{"num_hidden_layers": 10, "hidden_size": 96, "num_attention_heads": 3, "num_key_value_heads": 3, "head_dim": 32, "intermediate_size": 320, "vocab_size": 516, "hidden_act": "swiglu", "norm": "rmsnorm", "norm_place": "pre", "norm_eps": 1e-05, "positions": "rope", "rope_theta": 78800.0, "rope_fraction": 1.0, "qk_norm": false, "attn_scale": 0.177, "bias": "none", "tie_word_embeddings": false, "parallel_block": false, "init": "trunc", "init_std_qkv": 0.0379, "init_std_o": 0.00848, "init_std_up": 0.0379, "init_std_down": 0.00464, "optimizer": "adamw", "learning_rate": 0.00227, "beta1": 0.95, "beta2": 0.99, "weight_decay": 0.11, "lr_head": 0.00984, "max_grad_norm": 0.5, "warmup_steps": 408, "schedule": "wsd", "decay_fraction": 0.306, "decay_shape": "pow", "final_lr_fraction": 0.1, "batch_tokens": 16384, "max_seq_len": 256, "doc_mask": true, "z_loss": 1e-05, "train_tokens": 112600000, "max_steps": 6873, "dataset": "wikipedia_en"}
Each number is 50 + 15 x the weight over its row's rms, rounded and kept within 0 to 99. Layers, rows and columns count from 0. The size before them is the row's rms in percent of the matrix's.

# layer 7 attention query, 96x96, rms 0.0996, rows 0-14, columns 48-95
091:57 23 68 53 53 64 66 38 63 45 26 41 60 44 72 54 68 60 76 33 90 48 54 43 61 45 32 43 77 65 45 45 65 41 49 59 16 60 51 42 41 20 53 45 64 57 46 59
111:74 28 57 31 48 54 69 43 42 68 40 67 60 33 46 43 34 70 45 53 60 87 70 35 51 49 50 39 53 63 53 66 39 53 41 38 56 81 31 38 45 32 53 67 46 65 58 45
098:29 60 27 66 50 32 58 61 61 19 62 49 16 61 66 60 35 56 57 55 46 44 30 59 57 48 43 56 54 34 59 09 83 60 41 56 50 16 60 60 54 65 64 46 54 50 41 47
089:26 49 37 72 51 40 73 35 64 42 45 53 28 46 59 66 51 46 51 53 37 52 48 57 36 43 49 51 52 42 45 30 54 20 47 82 40 43 70 54 66 59 49 46 57 40 30 45
103:51 44 60 14 44 54 49 45 46 40 67 45 27 76 81 75 55 51 44 57 10 34 36 62 61 66 23 43 28 33 51 53 53 28 44 44 59 48 42 61 62 82 31 50 61 64 66 57
093:68 51 38 46 44 58 66 44 63 32 47 28 37 65 67 51 43 46 72 70 28 49 31 29 55 46 61 64 72 18 73 26 27 30 56 53 57 50 39 43 57 81 74 78 66 46 22 61
066:41 42 44 44 69 69 66 48 50 65 41 47 58 49 41 45 23 39 86 50 35 59 80 52 73 70 74 39 33 50 30 67 49 65 48 51 41 45 70 51 56 58 65 56 62 48 60 67
082:67 53 58 40 49 40 80 40 67 52 29 44 40 77 99 71 34 41 78 67 64 71 56 51 74 54 50 72 55 49 61 58 24 52 45 65 44 30 42 44 49 47 64 76 63 50 46 54
121:39 59 45 55 49 36 40 43 29 17 32 36 39 72 45 56 64 32 53 60 65 42 61 73 45 61 43 35 68 42 31 51 53 61 30 10 52 58 51 51 69 54 53 39 60 66 62 83
112:55 43 57 56 49 55 56 32 50 43 64 53 59 54 64 22 32 33 59 81 50 40 53 59 70 33 49 80 74 65 24 48 18 41 40 70 39 55 08 59 54 42 34 61 34 45 51 41
118:57 95 49 42 56 37 45 48 46 63 89 76 25 37 60 60 40 65 53 52 41 44 65 43 43 42 45 59 49 28 57 37 62 05 43 46 37 28 51 45 37 67 16 50 54 59 58 47
113:47 39 53 38 61 33 41 15 44 40 60 58 73 41 54 61 35 65 29 72 69 68 35 53 54 47 50 44 16 37 49 49 55 52 29 47 59 77 65 50 43 53 29 37 47 41 34 74
118:41 59 31 30 52 39 48 80 44 50 19 36 53 73 49 43 44 56 45 44 58 54 58 66 43 55 43 15 30 70 32 36 30 65 57 34 69 74 62 53 53 65 53 53 24 60 57 41
104:35 62 59 35 88 42 48 66 39 59 54 11 66 80 34 51 57 42 51 37 64 55 53 46 38 44 66 45 58 18 49 71 44 43 40 51 58 38 53 60 33 44 72 44 71 55 35 60
115:37 44 54 68 44 41 45 52 59 45 49 76 67 41 51 61 58 50 67 45 20 53 44 44 29 63 57 52 35 56 70 59 41 59 63 32 28 42 48 36 47 80 54 46 46 24 29 75
# layer 7 attention key, 96x96, rms 0.104, rows 0-13, columns 48-95
105:43 53 52 56 47 59 54 53 42 42 31 36 38 50 49 66 50 95 45 62 31 34 59 34 42 46 51 55 35 29 60 86 25 39 78 41 70 53 37 47 67 50 33 34 26 52 69 64
104:30 53 58 35 41 69 41 46 41 62 37 23 55 64 35 51 38 62 48 43 51 50 50 36 33 47 48 28 33 36 68 61 48 39 62 58 69 66 46 41 40 41 51 23 29 52 86 61
092:50 34 53 75 49 27 42 83 43 66 75 52 64 22 46 29 68 34 57 60 61 55 67 52 49 58 31 48 55 57 22 43 44 54 32 67 48 34 43 68 43 58 56 79 64 36 43 34
113:48 66 35 56 66 37 51 44 50 40 58 75 51 37 45 77 46 25 29 56 54 37 50 52 55 75 52 67 67 50 56 54 67 57 35 28 56 46 63 58 31 58 59 63 87 47 31 10
094:22 62 67 63 66 25 49 09 36 52 46 70 48 51 50 49 70 65 66 49 67 37 51 70 47 76 83 72 61 71 36 52 19 62 55 42 47 66 36 44 75 64 62 50 56 31 47 52
130:44 43 33 69 46 39 55 18 44 50 66 79 65 59 35 51 38 40 60 55 80 48 33 66 44 75 46 40 52 72 44 33 56 43 33 58 27 58 54 75 49 53 37 79 76 27 24 30
172:33 50 71 53 50 69 58 35 52 68 42 27 44 47 53 66 90 78 54 42 25 57 47 40 35 38 64 41 54 54 47 70 45 30 67 52 62 68 37 28 36 47 59 30 32 70 66 56
178:58 45 46 66 50 33 61 52 52 43 72 71 44 66 69 44 55 46 56 57 59 35 26 47 62 67 44 55 58 60 64 20 55 49 52 58 41 39 49 75 62 87 43 67 68 32 20 47
112:37 39 39 47 47 71 54 51 26 46 43 45 43 49 41 44 71 37 10 24 83 56 37 51 41 78 58 28 42 71 22 52 54 62 42 77 62 54 67 62 58 54 59 21 41 51 56 57
105:56 40 53 54 68 36 55 44 53 42 60 74 55 67 46 43 33 67 44 84 54 42 00 37 28 41 48 27 76 54 71 38 43 39 68 31 57 43 55 43 65 76 31 38 66 38 47 73
110:55 59 60 44 57 37 25 52 49 45 80 59 41 35 71 59 89 44 61 52 56 74 59 62 52 56 22 72 35 56 70 60 50 69 50 44 48 54 36 50 36 19 43 33 59 11 53 16
102:52 14 37 46 57 45 67 52 79 72 56 49 54 59 54 42 33 20 32 67 42 73 55 40 55 54 46 53 74 25 62 31 64 68 74 57 48 39 50 47 26 47 46 51 45 17 47 53
115:05 60 52 45 58 64 54 47 33 44 27 35 49 53 39 50 36 44 50 35 58 28 42 60 56 49 66 37 53 48 14 52 55 36 41 49 44 50 66 42 42 81 34 36 45 65 37 55
101:41 62 49 58 37 42 66 19 46 40 22 41 40 40 49 32 72 48 30 40 40 37 76 46 36 51 70 45 60 67 37 59 48 48 43 44 51 41 31 68 49 74 47 58 44 90 40 62